{
  "n_layer": 9,
  "norm_place": "pre",
  "rope_base": 1020.0,
  "attn_scale": 0.199,
  "parallel_block": false,
  "init": "trunc",
  "init_std_qkv": 0.0251,
  "doc_mask": true
}
Each number is 500 + 50 x the weight over its row's rms, rounded and kept within 0 to 999. Layers, rows and columns count from 0. Numbers have three digits each. The size before them is the row's rms in percent of the matrix's.

# q: layer 2 attention query, 384x384, rms 0.105, rows 130-165, columns 0-191
# k: layer 2 attention key, 384x384, rms 0.103, rows 130-165, columns 0-191
q130 060:499526467476535529553597470463468505484421471522450535475526530501490460539454429507566532425461541506542605567430452485490503473387513500405550464473502473522441452534500450542453550522417524495545494427473527547499564526528569523476550496493586506542461484429479477494503537444502444461477610548515497457441579551476584454428567482531486540471476648520424565540509480520450443416480596474407423510431532495500583624507611449554458527458515554613483559509522428472507370516422546480539537501467511480544529529550492510572528545476427442529411551528502585590517523510498577539
k130 098:486553521426500437515538528497570455548508437528510494465593477502572496541501589432478405511555477550509551528444468463500420480475537451405563515481481511488510444553561457500494551443521460483460546395524475411412461560469451490518498488531489565543416472424553494465462506433492571506422591436549478449452470586537562494506456493549555466530523393528566475422436493531473423428519471558616435477525629445463402422539426466486477601485491558477491561515575567524486486510523522522469485557508508347522451503459532550525555472462485447531568456535520516557550460456514481542
q131 090:512543534520412450453420543517517588369508510494474536551422514445519430543583482513454479512484574430531568450514486501482445452534489515605409509488535535508429529511546523477460447501452494462497503621494512576534551465526541453553540498415532498518427592516531448526559552489452471495613420566384527523593552485503460522508478494492588543433421542535482495445532524430512490507446555536484541444485582481510559473464547473471500492500521467490484401491408538449446546437460483484443454429497508553460546449490573494511489510501437592511528520536511377452449645555581429469
k131 091:456562404497507400465486443463488498389415547455467445538437540570441530582587516482523505477519500504458470527534542564508578500490472452489578440554528512478528514462441443543550529540543574494541510474476542518590479501485495527549482429439550477504556414473498562541508471534532479494523541516507438517459519493511441561550514494474395508466532572522472559544575538453602496555474592469517505500520460600545524472473512477519462461568537420592496514482457439479542596516416506482523494481543460503503572389420569492487498640486510518471497464412543448526419523485518484477
q132 084:455450470522560542568611453590545476601503506490432541442587521561543505497452511406498529553423444565505481522449500450511472548482555487433571530501483457525555501523514518516455549559414443471501457417569520418478502526422558546457567510490487461484495437476487474454393539503545500474474636497553473536487570540528543465491523483461492470528535528543487494564440466520438491519548504448503474544390533499491457586584503407482518513441439512504466626487555495464484416506485515475487579506506557450496434577568408491509495446405461394581480549573506590519506436449482559487
k132 094:549555564438538534553598462487504486539600512546544560414480466515569445446436551518500494484483501504513512507507497464517463480448532526434448563498469502516438452512567496508535431497522459512437484531447405487407537555562471472458491531596519555479463554459576444453475543431527489467411501399510530346516492516507511481501471499468499484543559393524538470471455522514478484492507475535501477487561521508436465477499549511489562539555456545471521497440529543484536480456482541520495522508405529438494482481509531577466539416472551428558519483502446521472499421418441534505
q133 067:514511492459458558568438477472542512416452498500550604653424527442427440434510518532518427363506585407435493563519486514497486384488471480582453482476511519496415483537454448522467491477465499514514566580427465501518515557502467494504538509486509491478456615547494444586577517520530538525498426525463566525544549516403497506538580490486563622448503525461431522465482468532559573525473602494502437464435551457435510549446554494465449527500559536471540452521529478479543519411524456453508396409549509572423522449432505452520571599486462557500531406557458494496498602532453465523
k133 067:485511438471514422456449478467459516465460497513404507465475569558434478529522524497513431513471375534558445585513487585455492500531475472485543495607472553500520444398400478496469401524562552540529552488508492539436366470549491449490490488397435486470551433430537562439566593561575481508595576520543527504554420430503427560459524477531403421471549506486491454539576619545500430406517524563517554499519509545623477518531504497512463508556455494518509473505456462554560572489547489475520475521530486436575519438506553510577512530472516438482599521418534486515394430480480458557
q134 065:495450568460554494458601492484547583556416544512358532442502402573521556566515538437468588547534483583489441479544527524434473570536485516513512554489474457450511538484464526424467477506444564430543461497501525427469491544445446582539456520529473547427581381489453435485371439483545419471517682495536443549487556509553532502465428506430522527533487498509444469511557526480496525547505478458523466525498467512597471508606509510493484460536436507532519532489542565533509515514487560449523525539547512446493452524506468388582454449437466524497479551489476502533475406533483534523
k134 063:405486479519525572530453548496416484475465504427431424447496518473558511491459495478484473436438489417529469501461425508608471527362515557458501504434551487499549388531560521526469573552512399484566532622520516528527498512414515521486472481540500471557440541533580501461532536468533475509490469477547465452504476597560482442467531516518506480412475488508580414525504467477456482508437523485494511498526444496439518476456536573501598505445500523509491611519585507506482422510543595505463546474481537450509505624620437461546443433519484473456478467481548487380544459526601587563
q135 076:470438520519541606532616419526469383646535443485481569437464490487532471462441462468497490541507410522579503530458471384492440496483524504390576532455459477464543490529536477542525560537518440457549499426483427443485531541442541629450519465504552536501484550419523541528450507466518442483472560530581475537457486488477551468412517439493511481393504530577496545491457510539481451489509583398556449460488488458420493534500517454498593526460472507507486556498512437490550499502454526419552455522501565439502492564554487487484502441381463432557442489531451631501569455422482535500
k135 092:488449572510512550522536502464533475587523424606542583441528464495498508465507522445521476453499575605458604501479461439468458489441556415388464563388451449599497496517570474481510504553468416478402441440480419443387566502560472475454472564522460485553471602557512476491542612399447467472448540477516454439573489503480479505454493510484535513579574427448535503450424514545430480419512460547455437562495573445512464521504514433502549595532532509492550538423598551489510397535469500498492519534456477437481446584537488575430501368480485505537513496596456561524542430447390423517
q136 088:544419539544556420410532549498512557455500533443396480531527524478466608525525475573445590536482497505475490544546586534446552563569514480486456423465542486478566577476442468427457411472509634503546559575550516518525525509553388454589422487529413475558541353445466484546463373540523527530465542533370449627518565508495478529591523536455450564543555464451466475524534495487561415535497496570429480561479433553629468536489512548519412474542543500502490439524451558528447599490510441596404493431566456533535489492468484484567593535573459515424544524423498479588464505477520494497
k136 095:451529538487451436508451495477493565385435556434517430566516501622408520503531494438520549583538455460474392547597509612428484576488468498500557510546512537513571525545481488472494533473458571516566485423524499591644441531488523534539521446450532491420619375514497502524560503577532492514502490513515529533409561425488487499566543455512549442398474575513442523471614530489576526539439548447482509510523595470507552462537501572524445446485488496540505442555503480481550535431530529524543501435509425505587575427454503435525470588527541584494498500418485455488499530557561540531
q137 078:553482481438449491479534583505550557369506463441515554559451540566552552510552484479429507559517461529527498486568463438495487633471455518575571621516479492479436465377457531533544380520552467516560560542446490631544480493499506575640460509482505510408548509570616493558537577541446471471487585448471448447464538508478535570463408427497521460519484533475482423569579481402518389500459450513511488480563592474501429443475534457492527448554469451472584480480507504456514562533545498457504453532443453509510559476482528517542477505452492487427413536442466491508482466508601516532
k137 078:434439522450525457507511464488556509597541479552480428529427510472514471496473466596499464437506512433529432539509436530452518457487538590563572450488447511475564502442540456522537509508548497409485485404538652450476549441482442508514451522557497432502528469376516472408515457500504506427500381523536533565481481466495439547514534559423435479577465541527489525534487449515480450475629579542598576533566528470443541526506418512490518441485436499432509467572529587565500553476462469427460561476509491468451433559515477555553572516466538457553481445546559434507476541556398495426
q138 085:519467487445436544511467532428553587478424516560488545465438488481593490604541553533450510506500438508529489403542533608525437481551442511604410579386487506494488411423560523584460477481515453494489455528486564426509590477506427511439509445453533429519499711495539488519510488525528397555495488576472604525565443562444544442498552577500552494487484555565581457558526560506505500520518553476444507392523473482520578541492489549546534520560469460498430553491446494492512476566439469464500472487523533408412484444559464505514463534498552509487483499551491488455493515468546455498
k138 115:537466575568496503543464553460520456487529466485617523499507528409491527422453496427528384508449507504486575479466547514578472495522529517449474474487460511563471436517577399489436547506463508540438559431519446460467569474417546429426544538575518519522519578530528533471471461488613607526406560459472547517543447602479467472526636487552541508602541507518627423460465504625445466509457516533483477428470529505516445468579559542519489529586470547451540574489523578502454410513590536512556448507426528418516495534440435498511510543489412424530504516548487487546550519454536562550
q139 087:441473465489536548563530479572522473679536533504428496517531479490518442480467457459426556425425486561548520613387428429484444500427572591367558493465477511474507493561561466485544542498500464500522461491519434421460489575522473614478494519515567482530458464468492477458459563484512527459487570534634427435470515521574528492423517502493472502465489501531491500573480513466479453498566521455436527502455467432413441587506473418474563518402484535517494552537561450463496509456436464489511564546459543538452483602581497535495507412407456477489528462535417582423529456463397600445
k139 112:540563502525507536538541497495538461483539465524579530508498484424463531471441534503532438428480520516486623439472515423536482521556546460499487461450437465516444491471548425467466522516446473483481547479471519553432600460384515355397532563618455488516435605529492523488428460438503526529450503492432560557527377499434530459535542554507519500579565448505576479432383530581494543416501478541546409473548502429492532480584558469504510508546476549450499504512507567449492377581524567495505451545488546461550516502480483458487568415547497410569496474584458520528580553447566434573
q140 100:625485533532495605414483575508480627617564456497524422529513462573461436496442467530461535467487473459487449447526543450486487421484494504457558454443464465474500501542614516467548522511623501578485545470407451444436555509548524512496513452462495477531602438409468527377494578421424431518567500532498548430518531591441445495570535555541489479577466514461501532496586608492499513489476457517496589530443484587457480412596415465480504569341438495564513549502481469507525459422420512514481536456487447491493463561410532486404444514571542490573550456427588523581489469512497445504
k140 096:406510461443491369526562466514541517459379487468536497463588482450575560546568587454384501525544415572613604569503506473546434605582538533490510549484576523498499514558466452495468464477437514465526418516651476395477523601503456560562440499543602454543418524504540487538518457447587528498504453490498502489462486520543552551411414418509525529567487419493522504449427399554548439434631580571394437499481531596484493528544460421505462529556511480515559416548451544486458476519441502524504462506564489443475434427485494504481554469476467533445508529487541565422442445471463456521
q141 100:462509545542573516556518402485495510508470500581478439562443472444497531569539552469516448528501543573417570499413450550459609468493464568439556532435473403418403536383486549394501520429471527527532483452500527498467386537471479475506483486482523492528519507540444530518583562468378524549518480540525595498498499563493503456544322504522468429559503544493526465545532536525477505538565543573558549513509479555462408515519469534486518457477486492452575429483539523382424586509489491475595581483467555353528482617561483573556587490540379549514483459473460471492507523508592502449
k141 087:519447499537537474397574452479490403542533403468497541460582542499523547505569540472471565418537531393506471437441481472526517502470480504454422529545528494605539461500478375546459509460555424454469492416500505432486605501565537462484511502473525447560441527467473528457537475519520543496418470525510567576499604580472450448432587523461486488388523509579352493395599497535529505473405570469533454426489453482514521576496543576526516540434498563463467532560529409537546572525547536510488446578562503534524599506522503377475440460468542493440508515509546526459484480512452454507
q142 095:639452518445432445527519503493453486473434501581473631497479456456473542484554568524459442429509450530482535494490512513517424499514575482527516517545469520481494539540495434527483442457455612509411501560547496489503556544408586560479524449413519461573426524496573539468560574506485474520441528378506447510555572455438483586556529434536523526521565529465523433452540532467470547483422465495451505490447545541605439515472493511536531513568438511549413526438437576386454549463495469488513476485545378470519552541530443408514478511488474487494465400498515489509498394505413554559
k142 092:477496426489486465482517457456505449419461525548479370537529463504477467549493415553583503474486481427527465468540555448564434572456419500470480583564572525493521390566483569474520615457600562533488579550430574502527482556582554473479458637402456420482569469543423508546509421492542484505420550518462489503504525391451554418530473606383513446470460443555548528487459438542440504602545535522580509385538487495542520543542496559500457530481439515552573537531565377564544472552415481521441522516420469450485468497463539500483499458408597529480504467552548510506443485553496493546
q143 094:483434499460403482525397464446492491546576483549500478501633525452574517485528507474500471509504441547540442559542437485523505610510534443432484390639408488541553605552549516423486498443606497417499419559573558588455520496459516470499611575487524512398479505461529553425453573459425595488471569527500531496478552564445480514500376492427454564404471498490473432528483506544485475480515438480529472510519578490443477439545465527417426490495468558532463405475512480463558589536624515443466423483546536591538492524608535538549502517505508518493484505541493410451541493456554534563
k143 092:482585487467511519353533408501454478456485516467445513531385371593508497558494475534500467522524526488506513436455553492467491436484574441556526581408521545408510550481497549614550521491463516554544555623449445468480482483434546568509494421580482472483414517563451441534476506571533470504538518517427433485442446476621487501536514516496559449518503543525508538547525489515491503490477537568481540489557486576537437561405487442470520547541510405530593581486547468503398446449445441578547517476508482473407513514460496401485500462565603497560472443333470436522518503503459453512
q144 092:506478465490472619452478481570520486481526500586456507437493486473587495502455528510481492526512487526563412494586450464585453528560544487456562631474516475542459493524422514570554481499512354526495495568527502452558478501426510564447446436516528522535629474510481517521455533581531521451466473534449571530452423417470459385511562524508453597440429411503541413486607472510468505499470561425527451586507440495587526562473629476526538514590506419509489502546603455432491560510530409526486466531472554489490563405516470490418490495507512417510400516457518468500566518403562524471
k144 093:467456506507539487469568419526495580547543446583542443436488511563504449506476558459479442523486513494460547454493565424514542428560464529491535441621488498465553447505512549441481496508549514564431480384544588450477566467467553423525567480456563520423534447492502519521549469492440507540562442484456440528467522518561547598475517525533491476487560519440502557607395451476458404480513476505421543550493576434517437474487431468505556533520444435554478503439433580477553464495505622517583572367535494531538522475502514583622474486478546430575545484501514485540412483465431562488
q145 099:502538484468461505599419442448501467455602402503435546586510472521528394548529464407485389485523555540511534453540507571481534451574550546517530473459517526527453395488459519498537562493459492519461543521407496525509457390436490507487497464518502481473561547536554431512617562617556422516431489561616487455514461401423580484476552509473481591429515490447543454438434514432453540479520391484505526553549529432417444498485539531524522469518508522519510575451431576435471512470486456594552437531453498509513528612567479559512478500498489486502501564546491456464497526509553435520
k145 094:527432443570509473477452521533529414449468499516466476635402519484419494504468534518612460566516563513431459676517488468416489559427513533602558506520430457523529543474445512518461451496560540440494453480539416439542612541494558480587550450471486480409548540542544515508490541441473567534542466420439460461489517506491458465478481512512551391505486508513389479490464530544449443508476558524509527439564473456470492461544414524468575566483522482572530548542528494399472520493518450383499514560535443486513551413475527481584541448543496500476492498454551452541496451531593567495
q146 098:547527520478478605496414460598491511547506509506539490405454511499448562429511483412472457459503555539496498458403481493524478523466460490490563522538560518535509478520477454516409514415426490543452502525464556479468510447549556408447543485472540501495487464441539563357579529535618453480505495495494527485476441532547619521505463459561541525567494487475495527503516509453445446461473449459475471511495458480519482490484449489523569518474586491476498536452498503501549397510536422602468468537449456527518546532547530534458622493521490564528511506511474526437436433568534520445
k146 097:517479497585529540507549493513450419477538416525488516551494488476548466553518489553521526518437498446520539492479533426525440498576538528525518441470453396511536567524504461486479469466482432513435443485531423529541517460458478585592505493476438441430538545565411482456456469431537553492477454635497544530490512447419453552504584483507516547478468531561426494481598502481539620557482473498542527504586538507468535520504462537490415470496520470473506414484540514505447490547506491451516498449528425513475516486474540580521494527546457487526515510427501595581481490456594483569
q147 096:514498528502583464384582442471494548517455443493422517460561539448555509473513500419422563470467468528642369483453530596462506540426472535434504487418393491420552524442457514474451483531550458447569484500558420487480567556500465484500581513442513541575495443519521604522507406454502527523571537458484551599558559485457437552475508538488415479479507456361523511477532616532545512538490468452500495492474443495462414467430472424529542478584610489554474545473448486537473533516502465454545530476477430504621626541480462461554544578554452535498431507584533467504482448530425468429
k147 092:488557447503376445443502504447579436630502550503522539494502449569480540517498419519531445485622521498425528594514529557556529507453575461469538507581608517561457508481503557520445500528392597432521382448455463571511483500451550369600533483501507451511426521479422492505439525492407447461504394517471476523399529528450599462422539571414530450517498503586558491544547539453404455554452389502486493487457557551489581490557514505513516532388416462564461488578494456438511453510554527507598573526497550582497446484511519496522532464444521473436543455490493505472504601469556446545
q148 091:456509494514466517523527348523552514517443560468465450407622488510557480537540542505436539476415576572536452531478519571467442574516492444531470509533461508519449527535507621463475554510568469434527556556493532521424492519550456522497536578545572505473476397446532421507458625529520571487433523562431574546541517622588469498551473479449481465449518559571421528554420589516545458525536410517442501526488502473472547599556466493412488433538482523454503536486473448467514477552419423462557596444482571465493482537436539359453514457519489465534486554525497455529450529513510473567
k148 091:506576444477527485498540457529461443484549546589565518408379571494512532558485478516546511477564487452471531531486510457495539467492406392426523561563507475597538433522564508429453475566445610510449470492469469513491581488436423514479439463528509538499526481485508537480443477518489479460559541413518546467582527452517544553570519420610503494610479461488514441422561550578464557477467496451510491439499504492548381431529518554576531575415566529525468446561588539547516539473521556454393420522459534499410419580389452591500468466576555519545437494372504492499498458412486478444
q149 086:497543527517535488418503506441496554416518553464446477543503457451482576514440485534547400558462373393461426505489463498544610466462525574531514398466564457543547506537522509601427472501434558434484498535539481530426544418406601463450530465487580614455579557485502366479430538520444501604468498463464563486489568428557546564525464522567439542557452518500530527503444380495508484526442557455550460505511505558550517433447510474475487509516570482526543525452538446461504546495490576487451517462486497491434524483496558466449508388517512496637558464505398524452430438476461439517
k149 085:527444444452540420522536502561519400617496437506549500519498531504502472517513525487558532501484469606600525569528549479509413437511556496520565542560428454446445355521484550536456493435571483491504448496475598507469445482509429576530485553430482548515526514495484646483608481567468506497467550561460563465498476537477430543616385541460495422451562444425432432529450540506492512462484503487521550445554521572479519509481397520522498582551396536520470443533531512514482448493518438516480478526481498517403448504473445480555539547402515506441434486394578505515568526504505465479
q150 087:592517495437525518500516515530523453565496527486494467470437560463510490482584650461451436355490464473564473474451485503498451512492546477484431497492470447652391532458521452444437513543392324518447603564540526488448433521519531531486479480482548429559505546597536529550545495447484463453537455559481475536517445496537550427542490506538508470478441540437600552498520560487593501466456471509510498491523467333541482440549477526496478440470496513460522471495442458557495484508467467559425508409465587362453566572504545480491485441590475538442508508483589445437573584582515534475
k150 085:439503447547487508552554466514535542470499485500589536557538418594453449488497408466550442539466487496468498470414464455500507550597439543463479536508450563530534524553482506499542454498486640448437527435472588506477535435513400530507419561531436495503566516483474497506484504548573465577447429597445488489433571534430542473443527477534500505525458383454575452499519553481434583561457477551457519548479550555421606558476539481548507487466447455472464563456586526495473520425540524443440473551497574560576456470525465427481562539418421520521485526497562492457455464474517467499
q151 093:552360551631559406561460544531492640461424494507491441588575492482525476560482443581471475464458490481477470480520396489518459536506594442519532534435521429558485461525522591447516614537517541525538505576510571474427497531386446429566523515451544443430495585446548490488456446461462516479517558414462463405462468571552476514520470470470531398505493509516471515444482519584567509420539471490527540491534491434399512458450529509453483486528566534499466454467515479381513578465461543562436441454485481434510576468520582466550477406545590503501493465565471587419599537415518521533
k151 097:511545545423488429495571513464564412549527530460529527408483447483504528487601558404593487543470528511519537506590546498353521566460460579526451495503434571449488484473436494554472475395550530516459536392579511541526502544540458565536558452455534535459488510464493512432529525448418537481508536547543534491522492446513542548505493468455436551516530548567523458492492513454530468574467551488499521521518522508550386498461563497526581577453455461495515494614517525546499446540454421546521571522489484515484402449562514506451570470409386533541436455494442487511412544421360467427
q152 100:447393552467497559452465481467550451497501447461524498504556455496431430464499566478459530500490486484517440530575576482563456517470546579591461506526453500490497562498493480484531487481439585464603502467557438471486482535544406532391477551488544555498586440442442461497451378490534492470534560511531521357464499470625520526452502441457622517515495591462465488550599526514493526495476519459477508571495433493480529572507431448439444521456459543459495529616414408459549519483466521424504488452583464504503481580511424518441501484508413551527506591564610525567446480526579535541
k152 093:472547512539455548483586483616490513549437536457528467550486504470558439506430420488546529498591569459499569436456511522486527579474542603394481557530546557467530534500494559478486560508446514597546482531521587475481541473544504495603548436513438524493471464609531465524491538470465503566516540534542464566487528457513457539461531546490474512436462550499440542582495570540493534419555515455517479463481563611442449446490542449493489428544517424539501550465551567489571379417429469549527572549492558437519484440546531513580483392573530519414420581448414503550497455503470445511
q153 094:535406487398615539473454614468461556510562413519605471531550506559567525581492516581508474521492600479497524482505472619506501551468473477405507517508576555524419464424448533559481450426512430446449511475442447489507467500453523506591448557457528506493535597487425574532548571561469487455480463472610488437527544448505464446501526545549523530611412499486583556606482455476444424545462432451498490412509444439437550489494525497432522488477542536517448470472464470538494559547455539500484500477429485499513580598455596497474501547464475485427520473638487495450562552587492451420
k153 091:483534548463542503507452537488631589524521604474565486484388523523487495448551525502414522490460560447457437507551514478563602410549498471444453513574569540463585556542546491544603475595493615426474480505530553504591545552585426442502417486465520508427516445523529430566498477448503561450499473552462504520528480547530456535553480469494517401455473546550592506492533475504468529471529522476487468432550656471445405530516421501576430497484445468548580432493488531487519562461532498483472430519492620462514487419535433481443536425513431506499509491456573506474485479466569497493
q154 096:486513437430435535537514496583533482570426455561526460521492437502517476440586568453449376476534526445493536456510591490454490545464479415448483507522452589533509471495478436514509525491520431471485514476538563407578459490504569464481512567426413499487520560485486411516544528468500598516551400516646474507499489457499559503547390457500478480531563575524503463541489476537480490467500567530589447626467438527463455542480532478364528562443477490520522496475452405456502471513480462471466483502485515548504540440407467566470528484516407575520432564488451478470492520625532487518
k154 089:514456488474546405439403512519537521541531515489479463524538541416485394534468499602475594463533470540611493547473461521546484473559468523472520470563546464484444480517473537517580497452473513530517455540528447531482592418475517547492483477564628518523386487476505479466471446442454508489513610519523497494528532560486527531493541505506550512513511397458504519601459581524549505534583509479407480514553522444492464541555534499648432478525408550514459541444586448567525479535532470432475480523535510525483498511626555479531386493438468425449469458468511442420515528457380497483
q155 094:426565521436466450510477468530525492629602587472465398470487514387449460478577611434508461518490494573559608458436512504509453552521543516477473432528520510501462509508510560436444390461430468417509504477426411493490457369511411468441542401464498495495466479555523580540529538559505580470532498514524444511501463448509537472483482545495485494535569488548567471521548528537500557454511482477522565593530449520448627477443530563475487526412538507440494542488471474447498478514486355402577540500542504557505530537527541474428498549433563456575510533405494565491471457523534439510
k155 089:527479457593488562505463510501516485480500438538490469536514575481492598517476385571519666418578535502468386509562504507552487491435533501514486483475574446554469479491571484591514634569463507473560510411570525492488572562490512538452546551561496462518481478498368405368481452490510457491512478407551480544493493436608513468502512461501562595400477589471460530566481462380535455619530483552495497464505473457453495484432515575548538539446466479552592421498507499535474520458502504499467582534551567625553467461526485455481463542490515497478560553495495497424546513542542500454
q156 094:495569382413486488539450477530532483522506548512551480512518563499473459627436514524547436535523503610516503376385508527558468586532479592540488440538537390492510576504452501503401519461540497481594516515464468447434559466421501551458543481468498464596446481503466550463541448499451519588517514438362560571504551549536570478519433549494492511526511443526469572540486545531496545476428485526516446487527390548434498512527530408420417519425517484490527488456462466493534488520530453490510575402505434449542466523525580501519453502501475511447444492511512483559523516526574483541
k156 094:455533480550511566462506471575479526466574471409449617544498460477442456513473484486522483496377400433514492500617513537461503425501506480483455575534487578518491576400545477570561488495488535546540519413455481612552458525511485470445454473605476578464467436511469486459526469437514506433502611594541420533476534514511473484526478516514470461580487486468655468508512512479608431463448506532486468436479458459477549445427508468538532509453468538520470521609471552484574542545518592535506421552487640535559408577501476457502442560429548460449557562462514552513412520442524503462
q157 098:547467545546426536483487494493478521484443456505463479493517543559552516571470553454446461497407502514503469486602535488533465607605513539516573519484444487406623471541471582534609513470503510500520540529542505567401450513555525453506551590480443541570495458492575498540470542538428490545500411544374501539504645450528455536412440452403408463569540511424550413514547470502480495502589531481451598501456466527494522490550556478488511411497539526443548565586535506528429431500399473509511466466605436448452542573494514476442490542544427584460514542497483601466570487490517561534
k157 101:514434538548489422522502433552472509586523477613478480603530453464565516443547423571639498414514401427402502458541540490501543481459422535465477597505450493465483513431508545490534566397515453373441423522484466543444540487542410424504483479517469519417538529438480525469508487520487530498522546518541453482442384546515468544571476512557572372501529474545483552492455467523493480507506455519499409491574556481410553526462500530588499547540482469467449486423482524473553512560483508529491541484491619480516504418480477450555452513516522444539482498513536473490485471475495454511
q158 094:451439562554432409488502522410422512496504496539503450431503477528440409520593473563493547516530516475460548553533505490404514565451504610444472526507472577472436530534643442500527506492527520547548462472502506414508437481512495501617456439514506427500502481541438552458456551549561519552474500502475511607470391502473485451509528468466572458543471453533496506583561534447472436499479514573556542597458471534570448478493465465463520468492477504502503491492519482453514392515510501513427394457470493515430552553577489484523516552556506450442540491491392547525423539466454525567
k158 091:464561482483486482530518496595503563525552467464491491559474451503434507506533459526500498513490580517591433439476569552545443469506566480529466480527547515507455460491510478534569476451464528503501501499538524607451598479529477476469515462490486565462570550471456459529602520530431435414446524593489636424474519501531555498457452472521467498442477460415549559524492548580539435510503519458521443447495503483381479569524459459540497540445533544527493442451507536564509546468492470442495426558606455503547447476512542499467492397456492481612459530481573489482483474508529518520
q159 095:479411543462568556450519438530435521508493513523512532513562511472517511519599461574522511564524558503515505471559498483517491594517498499503502603439447438457582426461546542507502486377558478485514526470494627475531520469433485488468433540422461613471495428440474535481537570385532588488536587577449473480549520449545492501469562476450441398480542488462471485502456396348465479531548469490448478540479553451523555441459535574552426472456514466459517447531532468473542483569530399551486493527508517498524443479573517520549553429431432484599492483450342508529445417430556436416
k159 090:492624506458489478516500520458515526514504442486409450526471497512523487464476557517440551491391519524430513496539444548498432489423479548473509500514535507497447486416456460588424466646535495456509497542377424492432481530551479524480510549635455473498522396537484479509580582496524432449529484413565489567502541505463528466564467471501595493538482574578409502474664591457479544485422468531585575545497396602502437499486498444488500486555510512550464589459482612505454502543531529413509453459444522497492528486468535577449615522556566544569554507439568504534550460545491478551
q160 091:549557450479559492554520594494432459515456472456557493497523506507497465465498446481514423556541480567482429484510589561393466553562535499512480454476595470566414478524497520533523552557494461527575609467533488531521460617558406545553467495490482488511459518470531536443485516395457474519471514538548350457611462570515459552478489566459414491583488442502541460506409433544503561421507461524505480509531508433421529529441545535407459543486495508533536543481565489463457498463541459526488542444541501422470486444512576544530551607454466447585516468534549471542454466472502452486
k160 090:497399506397469494418482526557538440504531512508428503436540512548611514529455500442503463461488500421568500477520572490510474539495495531426524465517498570526444514505537492480431490535504535541538508474524400622534559401483601469537547501532515499582534556471438455535488434543442566439568554445490536537448504473510489482460451497574602472459509551538497520519481528437456477542478571530501546494505497517467518540518513445534455542454520586549509502490425570482558513552526465472536487466526481589529517487571458400444484480514578507450466520549461463414559511479449552500
q161 092:446414477575451504422482509547427467461491471513502397473510474539566473545508585490452465553546530486508543570530433417441523500536524510561555521546534488506486496462464430599410495467503520491444520569538494491503537528416516505429621599438534471467457508497503499563500434503540513560483503521514477566565480466537399588541547507454516537506476446524576496469465414513469451489488605516572521517455521542461467502470447462525506489520628468541484487356489502477490486541377567507531417465416500520637491486474529545461440481497517516467571508519410526460506520509458507469
k161 088:436504520496423528480502452562496491437489528473535500687559577462520563550499484493556505532536376485515527447429531561631364509534490524489468624545531408463520508490545539476461544492551415472491485402491478519517507505571505498480541396505510534503490443419568405512557457445501476428511455544595451420570453583433519571480497429434543547398541562470509536548508538492523469496573466431412524483495507494449510470515560536472461454529478553466485505588531456527467518479505503622513466531543500518505512503580484521472511529570491469481472402494490447484488535508397545434
q162 089:481403505519467452484512472572488535527503581487507540487563519452453445453497470543359558518568510519487501569531476458547452466441541486423371500499388413521541370523496539443535578491472488531540501590474431525514556506509548414440516472503530523532501565490507448557452494534505419475513429519457560510534537537480423475478522501535414478483476476498612507526490475420562556515530516455537454389455432491531529498511594519478528439458591457533455572491456512503571504455565496481525467494433601588475537495439508553503562451488521502525568585507529523526599545514512478588
k162 088:518546519491514534617395453585424509581492441464541445475476462539543524470474576514518639458406551566504532516537540467533516557457508554558476509387455625508494538564477489495549496510443470510472522482559601530581484488492475574554420593519545551505507449437558430520569488549500566511520517458525523511514454452510472430555454565454485539538516493553502442503438511507482558386551527573548585549472505470459498461442517578494480547540451443409568462549523439531403561587528492518457519483487478402536503475550603410513422510534487543520444412430506457437392458521532500402
q163 098:508449499596508397452502528500417588517471522513490483513526527489523527539442586483469504601459502532548566468573472567437474447449452478542538442503548352533489487518587441544433575581531536519513452598512518502539423464594461493489419632526515466498515599459512440492469514523535539519436509476560528460512509503424577551562529509517441403603521480566390453457533502505532572538478502436546425457519508505520447456586502549450459528408560492431443498524584517503428622504519437468546420529558441468549452509503523498511438545469499463599503439446513477559548572485566479501
k163 092:528449386470485546452432559442563439421482517519590577529520434440506456492540470566506543475478474386422519614450601416547530511534492464500477445566556441513489442426439429436587500457474499524447491540446515517509577602484528513546542473495531557489542485511420482516444555464553439550462482567500517540543428527557483510544618590393613553454470564478578431550446561504493472457592549470475576517392557479459568528472565448584484474494438502510498499483447415522477457510459516555386411463424556603511528532471524493530519549490536533442526401530539528432398491599403394530
q164 095:610541545435455563456395599442480438442493480503499454583499507526484607447481499468495403526459564511502560563504484376452468505513481502479500540459483453515472488458498527507484512493517509505415561543527482502531494479533467520404559475517545521472521607534495580578559513542433479497549480557443519377516499426490610466428529531518486438372585549443425459544514483492502517519455515490452439517498468603575464454479432513569486544512549439515437435394426481432548498450523512596520493505472536525591619550511464434513463583515466578509452449537536516477574487466604489512
k164 089:457450519546470420432527469601531498551437475472507466550535388494548561475402411518516543480574420374530518471501559585534602463484477531522436544457397520469464417487561413520448509451563507489539472489528512467443569503481607471522505484415550352482506569482394476471457478442541565531496486489485463463435495487503582497539601528467576603514448561568490560551467517515511470483456517553462460497507442421426542457550550438509510531553549508514515481551566519483455433516524485541483491470466469573443547522429628530519552577542501553512483502544521476468542539539500478490
q165 095:479566565554526529477452515451483561500568501475463576435529480512585536499514528546526542510501472530445371487517476464513469439536579523559452461398491495503541522501473512494414503603571464418471509541431630485519588540445543432571520595529537432513458497412413575469458496493466532457498534439530554474610443429479494521487548514388501515499446503473413466484475541455615452452434525371529595613581429525577491500506444411562571421463515529511469584479590499525391558491540534514482493404540474489531516535465510522487472494507541512479496577463529588431490526562622541520
k165 093:387463422448589497508547421589483430484429495426468508493548533566430390562489478516470513534457451507512486547568473584515587521512484413537490533515427411424466491489543493575557534444456570529505517518538505508491452441462479518516526365606460511559456514583547403395427485489512452454455368543561433567378499601510497526567415457485474500594625490515467570470532448526458621516455435581494480469472493448394408405520453526412563478519414466437514473576479494531546484526423499494478588476494516469414535490392409581579545465530470489569470556537481482549521458574512543494